config.yaml
num_hidden_layers: 8
hidden_size: 640
num_attention_heads: 10
num_key_value_heads: 1
head_dim: 64
intermediate_size: 1280
vocab_size: 34761
hidden_act: "swiglu"
norm: "layernorm"
norm_place: "pre"
norm_eps: 1e-06
positions: "rope"
rope_theta: 10000.0
rope_fraction: 1.0
qk_norm: true
attn_scale: 0.125
bias: "none"
tie_word_embeddings: false
parallel_block: false
init: "trunc"
init_std_qkv: 0.0208
init_std_o: 0.0
init_std_up: 0.0208
init_std_down: 0.0
optimizer: "adamw"
learning_rate: 0.000711
beta1: 0.9
beta2: 0.98
weight_decay: 0.11
lr_head: 0.00473
max_grad_norm: 1.0
warmup_steps: 376
schedule: "wsd"
decay_fraction: 0.929
decay_shape: "linear"
final_lr_fraction: 0.0
batch_tokens: 131072
max_seq_len: 1024
doc_mask: true
train_tokens: 999900000
max_steps: 7629
dataset: "wikipedia_en"
Each number is 128 + 24 x the weight over the matrix's rms, rounded and kept within 0 to 255. Layers, rows and columns count from 0. Numbers have three digits each.

# layer 2 MLP up, 1280x640, rms 0.0323, rows 780-813, columns 192-255
093073091133099113139134143112102132141103141103088128143125134137097146141115115151105092098122146080111146124144107141133120123140138154126090095156124130091140140105111134114106121100141133
098160104136130125110134130104108116130125144163055144147154141109098123123124141198120134097102126106072084137141148140098155102137115059125147127111136158076106132110080132121101153144154104
167087104102105141169105147158088125120139174135132115154121131120142096086126129093152137112109130100123120120128101118119142138130129132089105149128155111141146143120113163113121121106151153
138125128134149135118084142136108098111078156112136137181112145142144098132125149150132148107165145097165124142103120113106092109116092151134094134107143086112105122118097153136106095120119080
118137119151128141157177128097100098163156136129134111124182106111074112114166125110134096155121157180111157154112142125149131142163104114159132098096116133109093119114154110127120160114122143
118154121143114112138078121138113129132107131109127117152125141097151133125153147128114155117135147128100097147133153107124132086153086107115114165152132098141120086142122136117109151083129103
116090177164137116156119164122131084114113113131146171156138112141122142144125141139090103113184115121112139127112156107106134103130145085129111087087129158110125092128060150134069108119118134
159081111100143106113131105143163127104100188152155161127137136102116130116165120099133125124127137177137137108123118102118184135145130108125136095138093137083116164127173133121138101124161140
111144117130179137095104117155101092119155148125108079072116137113169142127165116138104122143180123135093131124132110120145123153138130107107126155106125107058139168141137141131116112140143136
067131128158120142089145126129139152142106141120201129112133112130105119174095122165140175099121131153172152105113121153113145125122128169102164108106141095087141165145177141133102162148146111
116104131137125119124151124127169144134149135111111122145141142166135095174139143107165140105144162133112098163147122083131178115102087125116093131121113121082141107171135137148199096131142131
137148137136164112104149157124143152150093141127165106117152160145144084152150112136121163109110119148111134156128153129152110129162126127070102105135106132123119114155130127118133114094097122
115164118136115159125124132116111088133175127101141099143109082085188065141101123116132149158126124076132125144153098111121134102110139113130167145149107147096178103154139137125148127144148116
129167193183143152105146116141161120117167108082121102111149118162098105167116115151138118172153089106149131123115135146130140102178171171151150098137142162112118110183119155118120119136114101
094127153087100132157138112147121135179127145127140115126142142149141124142130125137119172137110106190081154152115133131143130126116091122170102107144120165124078114150111107111136116137104157
122127127157124107092151106125118144132122125148109116141153154077150138140177159113154127161143080136131128137120079179114173122128130111120135148140176106139089133128108155136100136150160093
082098155171098125118113150153086129102163133077115115152152151116107165083101118138118139127147088151099120076141109136163149124147149120114148131138110111142126131157169146122139156097129129
135118147109131111135137146179135124147149155113131115171150142137106126101158122100143124149136082138123082140104098108126150127125107150119163101103113158123214153148125106141143110119159169
139097127081123129110134143147094138137161137175094106114098139100145179159128139112168110141114128143103138141178082111132111122124147145136150142115160141164158128143108182151130117133147149
139133201142128170127136170122106172088150128093108130132110134138143157097150127116132134119136132126120123153120108182141120134115112119143097108110158134116136201107100104132122076108142107
158133133132108158142112170164115112154124150147157105147114123128126128133144095102121110134173136107128151156161140122135118130129146101121084130131126127153152128104155121117112148134119141
087147100122110119160105169111142111130114119155141147133141105153114120123133091093151103153074077087123167103159133119149131132135148144141100173114111124108154161089125119114134067113139164
069138132092141137137144122097154126141078134110110170105140121133122167110102142134182124110130141109120087144122110106129134134157116141106166102113144087121155122147120090186168169137140133
142111136120149137168135130160129124106199094128109089121118152099129134112106106125135139133076135116085127145115125108162095101166088128131122125121157125095074152100161116108143146123126157
104127091108088086119115134143127139142101166112143164122137124139123141131081143130098144112118124103116083117123141093117105113128135127147097135100100133143122143171176118151108093096178117
121138097098111196110104107117150119132179122089127121091075142139124114166139149155165104126162154106159168140123105108140091108147124120120159112094157120154129114161117177127143132118099137
129099174113089117088108140129138127111109158127177133129142086121063108083151104122121112115138119105159109158112096174127077139126131135136131145143161129123109146140128146154112138099142117
132135140165158119131137177097131127113175136163150096122122139112124122130148119140129161135162142141122174095104152122100119111124088105086125142120116099111131105119120146157108101135140088
102075147134135076126121168165055104105156168113148110106115145168144108088097128108129143141143131156109118101095162130107090183147115117176114137147098154143107157133139112112173149120113101
130115137148124172101124138170085115154140120079189149136138140123154083084094153145109129149173107119129143107122131159134112085121156137098121128086119102177157135141132131094144133136138161
120105194118158094130181146167121158125176114137146101099097143175087146131140102107104152100139143168139148118159115068130126156140073103103123167136116102086152123087097180102140100101105137
120113143189156137112119112098136087112085141143150138139139151159099132128171110132122156141140119113087151109131129136072126114150157160121101116127136106128161094114118120138144109104120111
106115141111154118140079163067117159106126106160108146116111135117117122133160113069111139150102132129130084111075139137110126107133141122148131139160159125083142117148138136151134160082081103
197118104141098115114179138129126073122137123096143100153101164149130136121145162121163137158148151116158149111092140112118161132156164095082102125152141153128094116165142114114141127138132120
# layer 2 MLP down (transposed), 1280x640, rms 0.0277, rows 780-812, columns 192-255
099125130155123108112113172124167117150107123135129175127150140105138111154127158130123138145132144109162130103130110146144133077161119123116147117134095086135148076125135140127124126118113145
138098161138156158115113158129123116172120158110110112145138116114141151142078075156155108112071114162107149142130143123126180153084153119124137092122084129152169133131100139121108128139106141
136120156123117108128168164121123123128087138112130146152118097137126152094131125187150097111111155134132137153112139138126107111133181180110137131123162152118112129113135118115133082109106092
145162127152129110100131114162087119144151151141128092173126156138129110128136116149093142133134109103138127082142110106106126124149123145152155129185089095135154100146178136151151076111137131
113148138154116159103101147120137123118158148137101149116099115119129126119174109112093145145146110131125145130106127139112164122136129141109184109101094114127172128108121110142097116111145119
169141151141184103119096124151120098129148095143131110119137121143122189125095089194120100134141166131112103127122197116129137172150110145177147100143141155129089076133123136099168111113159129
102196151120128113119126083087149084124132148125149103125137117131120111098138139142143143123150097133076154104077119109147107109160143103154166122118127137082142111147131136087152094125116143
133100137151091157160135111083138099095130086184142126120070110073159112146147104152120168126131124124134126098122103117107120122095110098093120146152160130126128109123103097074092097123163130
096129117126114131159133109125121154124138150092136153150113146081125112158126081133097130130164145062086173123140122136119090157125139122135096140165147118077092171143139164099107112102135095
125112145119159139092115133173097140098088126131150108120124111125127191133173148116110121129124113143129135114124109100109104114133115086129125099152143085108139181137083129124129137080113114
115136162157098110154127142139113091154113128143140154144113116148110071168129077140153132159115144141156095101149082095111157106142130149123156118087109138096145129134147127149143137160120145
123121126102126108113144122077135160099089106123156106129151102161093139131137150090150140112108141172108128118103147128114150138151180126077136145100136107150125109138113152137105126120072126
132152133105128073119122143135133094119117182137119120109108130095126152138177137179105131109160097074146099140071134172130138120149146159126119167141144071137115118122141146192116112113127115
079137133116157130101083087090123139116114088120140099104139148151139125156081101098084128136128101094100098132077158132150153141121156139132133146085147116108109104115088133124114099124105108
113125148124139158147130151131148142137176147130104187119108136158119112138213106111135185106114083154103085137132112138079113110120127099175103104133112154125190154106089133110096139126127141
121092092096116112156121141170157114135145092147128125174147164130149151159104106159127141146066120117134161127115160100087080162154130162102156112126162099148124125136112126147095117117146148
190135142107115096151141137153144096154151172080129160130169082130136120074077129163106080117119143119105184121193113128102119147081097138120112124121148103093149155130091142128121107105161154
121157142172139089111113129162125126155087154121121145110102091140132124133131111162162116128154126135140125113086123101126130122110116132107147127109077160110121138104130124161144101125136120
139126122137122121144133167137091178114149123152105138095116049145127160100122133159103146104092153199115151110141087143092081110097093087136112114104118141129129135108152130128141146087116090
118143142154116155168129181085162110152107076104145170112165117112113111096108044132154121120128124146153110151119091110123106134129172161116135134175156135129121111161113065120149149143105151
098175125117142139145161135135138125129058108144118127098100115092123155102131105133167118122099091132157089114163113116077146138129119118147128156137126118134101148124145120156187089182120144
137122131102115136151164128192164126125112119122120134137119133113144101134068092130097151149137135147117098074141107160065112136128093134147118177120110132130134135118078121109101102142168177
134130132158159110135102130145102096116145116118158136163127133122141129117126135106150090142088156143127152106079151099127110128125139172121156136164121131129145151129120065149148148102090189
085127130149133145123161111116118123181098130095149125143129122128132126136109083174111136127110087156108170089114126130121134073127157121143175109152148127151136141131089135107065132144147153
133098115142136143146124120110109137152133154114122162099113172095124128076106119105121146144133139129117136113138127089131151147118093105160144138124121159112147124125116131107178153171158144
097172179123135180120079182108105097110128104108124120104198083180103108121100176119152076118146180114146138149155128132152119168154156105151119103130175122126132115156113179138093143109141120
137094126080093126128125098139163158139104092064099130136102090153123087144162146120147119167113102114130102100125128166098089171125139137105113106137156149199094120169200136150123155156102167
139088135114097092099133136104176091145133085127099161138118146105126141148147102096143121132080126109155151111136112101101123156146051158159127129109151123123155132065162156142126145096163121
156126110136131095156147119142103119133131146112149129077121102102109139094147097143150080123144110138124133157145111124124113151149089115133116100097120118167148114132117097132146098127128101
148096114125085126134118110147135095159103091103107136174163170106140095112132122101097084123162112130156120171128095139060097188129147127149136131169130107135131122133120166107144172101134122
105154169157119139147146154198134133115135162122180117111109129212107153100117093104112143133112112099140168114169109137103148139093085073113120174118124141124147093128117165123136130133136153
136120096141104135095135109120152084137108136103156160112121145096158114152136151128162103144116086112094121135162130123122149104156138121157129057137145144157121133150133149078125137124176173
107102127106117147098095115118132128165125107083150122137160181147139122119155157144101164155147121126103101130193122135162100098166123149080132159110130141126110128126115084178114144122128133
# layer 2 MLP gate, 1280x640, rms 0.0338, rows 781-813, columns 192-255
097109122133107163135128111121133140099136158121163111134129101182119182144145149114147085119101127133089141124137093118161113170124153123137146097145110129132130106128145124112139123126128094
112132125137161103078138102123108113148106089140135112113109118127167155148112079124142113114063132179113136107137170097142126066130134155157130110134156086108156128093146096117128129136108136
119118115073127100144147119156157136149159127162134147115132132113147113120115103095140089127106157117134103191135128139145099153098135130151108108134140092139155125101111077107117125098148116
136148110086146114106117096127117119129108161119141104159115113107121089136104141125138131107087146125132115131111170098099127102153137162174107112150108163148089157144152130128161139151110136
145147125178127097111107116138086159107140125093153109087155097122113159156151139114078136173122149108095135151145127132143076114132121117075106130131137150119123118136108142101144109126119144
126136181142107107145083128108060133079137126117100113130129141178144104173096153120125136176131139133102108095125093135197136115132158124122129133128149199104120112124155127095159130126116161
163103139129101130102138120103139129103146154093120111124123111074094149123157134111137121108118159126107114171161128082142101084135133151166121141112120156099141140165117153106141109090144110
087152068105116167174161145141096165112125123134106127114120139100104140164112085105123095129123133179091139157167146102157146144141096100163072094132115129097160136122191097104117099095153146
124106187166109128130102072096138131167110133090114137104133143123133113126131143121129129171142155158163075078122128137162161110062089115143137118124104135123155114151117115135137138135123062
131122184124135053141110101119162073127119159170111137172124152123113152113105110132063124137134113154127092115140153157152129134094148155112108107138151126123122176155131140130137089135118116
145095118132103139119129134121147154139175131132107157163121122126139092180149154127154153115139142127123135118114125116113141098104142096123109134147109137129153154147120145127145101147135163
104127123142113120128149136125126086126105126115117182103142137127146121105164172110173186167179150099165106092105110158136150145104140155162170114154145148143135137183100146132126158133121098
119181123111094145119136092108130138164152145128076094126138107153100136167144096127128137143126172145103160154132117081185107113152156133131101147148133117086111136105111124103116109123127103
131153159103147109117107116130175121140179118119138112154176138128089153108144159108147166161166124179133119134161133137151135144179131121140098097126188151129124101130142043092113114128139123
152087131137152157146127109124091113111100086103147146126081115139105094158130139158110098164109151118147144133166182170172154129157178169119111096179144149127083101151115172091154161091126124
140162135126117128129107122121118143117079116117113136163124127115111117151118081131098162143122092120138103160102160127158137130129155127183130107160086153123158155148117099073146105158121118
115167162079097120080126130100128120130124130119119130123109139075137098126101120134122168157177135118127156080102153102164130092098172131085132146079107149136110127133151155156170130099131139
199151130118132135122115133149105131121139158118086132125182119060064077140149111156124138115168128097143118117092146147158141132074130147139110153154134137097144148128137102151133138148114142
139101169120100133123102106177127063107165109147160117150193110141115109109134145142147109118144105147140111122134154163142126100106115168135133102157151131131108131122111147126086146116153101
145121161139107137098155183110142122117150125148123089123166111094095154128097110153182121115139166120092165141161088147145117124107160125116104136110117159108134174158134171131120198173137104
128165105148101163094114133139139141149155153119111126103123096097136132137124152155105157129116083115163097097107085112152162138056153130149175121174096124081145127141176178140115085158116135
127173114064136151118146136107146132152195154114128151134095144143151140134159112153084151110122149133139084141138112086184098143111137121143104151080101152098139141194105089116147144109130125
137157090054109154165126156148141137137146150097100095103138117155119127149152103112144094136149104170138108199123135105094116164114121145096083112126147140143115166127109131112160117140121102
142165118146134119156139095123113118174087134086114137097130106117133122202124103123111107101103108108142128151135118158154130132161125078141169128109111132139115132139149114091110101123141127
132127125117110141132130144116106109149126141120123110130110147063167125144113131092116147118132111148075143132130130099112120159101122124153095156148130124093126176145119163089127106120166128
108085124095108111152130187096156097125136109105141147114115174108078151125157110110119132120129158130158161100178167114120136102130149117122138139120169124142138075117150173161087109127122119
170114097162115104095089116093142131148182134138153106113169123168124132111143100138111176139132144155148162136104156116134124125113168112114138123138095143105088146139113107132147124124153104
152148153112112136123138114118148139121151144127152133138111153136144139185139158109127135122144128126128117116159105203124136133148133123140135175145088122116119112121123122126115126148143142
135170122116112103133133113124089117157158128170091103135119150123143107138083128099150118109128132122125129124120096146136098142130113138098170128118151147148102143150117093148102099140118177
150098146118105129176178124125133109175133146097106156122134187143130150114201178175113104105112097134140139120141137098135114169144063137132164142140109156154151118073165144137116127093148131
127154144128113133150126134155131139145162120136097112173076119104128134117121139145158123112117099129140113165133142132108121128146105141115127199135138146115113092108169107158105135105157077
132123131130101104158153140125164064124095161158126150115098128109158113128099087078121107079110121135133079138123145113135113134115110138131126106132102109130128116126161150100147148140116107
148080095129158137156134168126152146144139148128115113140126101113136126122167142079161132143108134137113134147101118161152119077136145129125111118147096119092123134140131099135157109100137077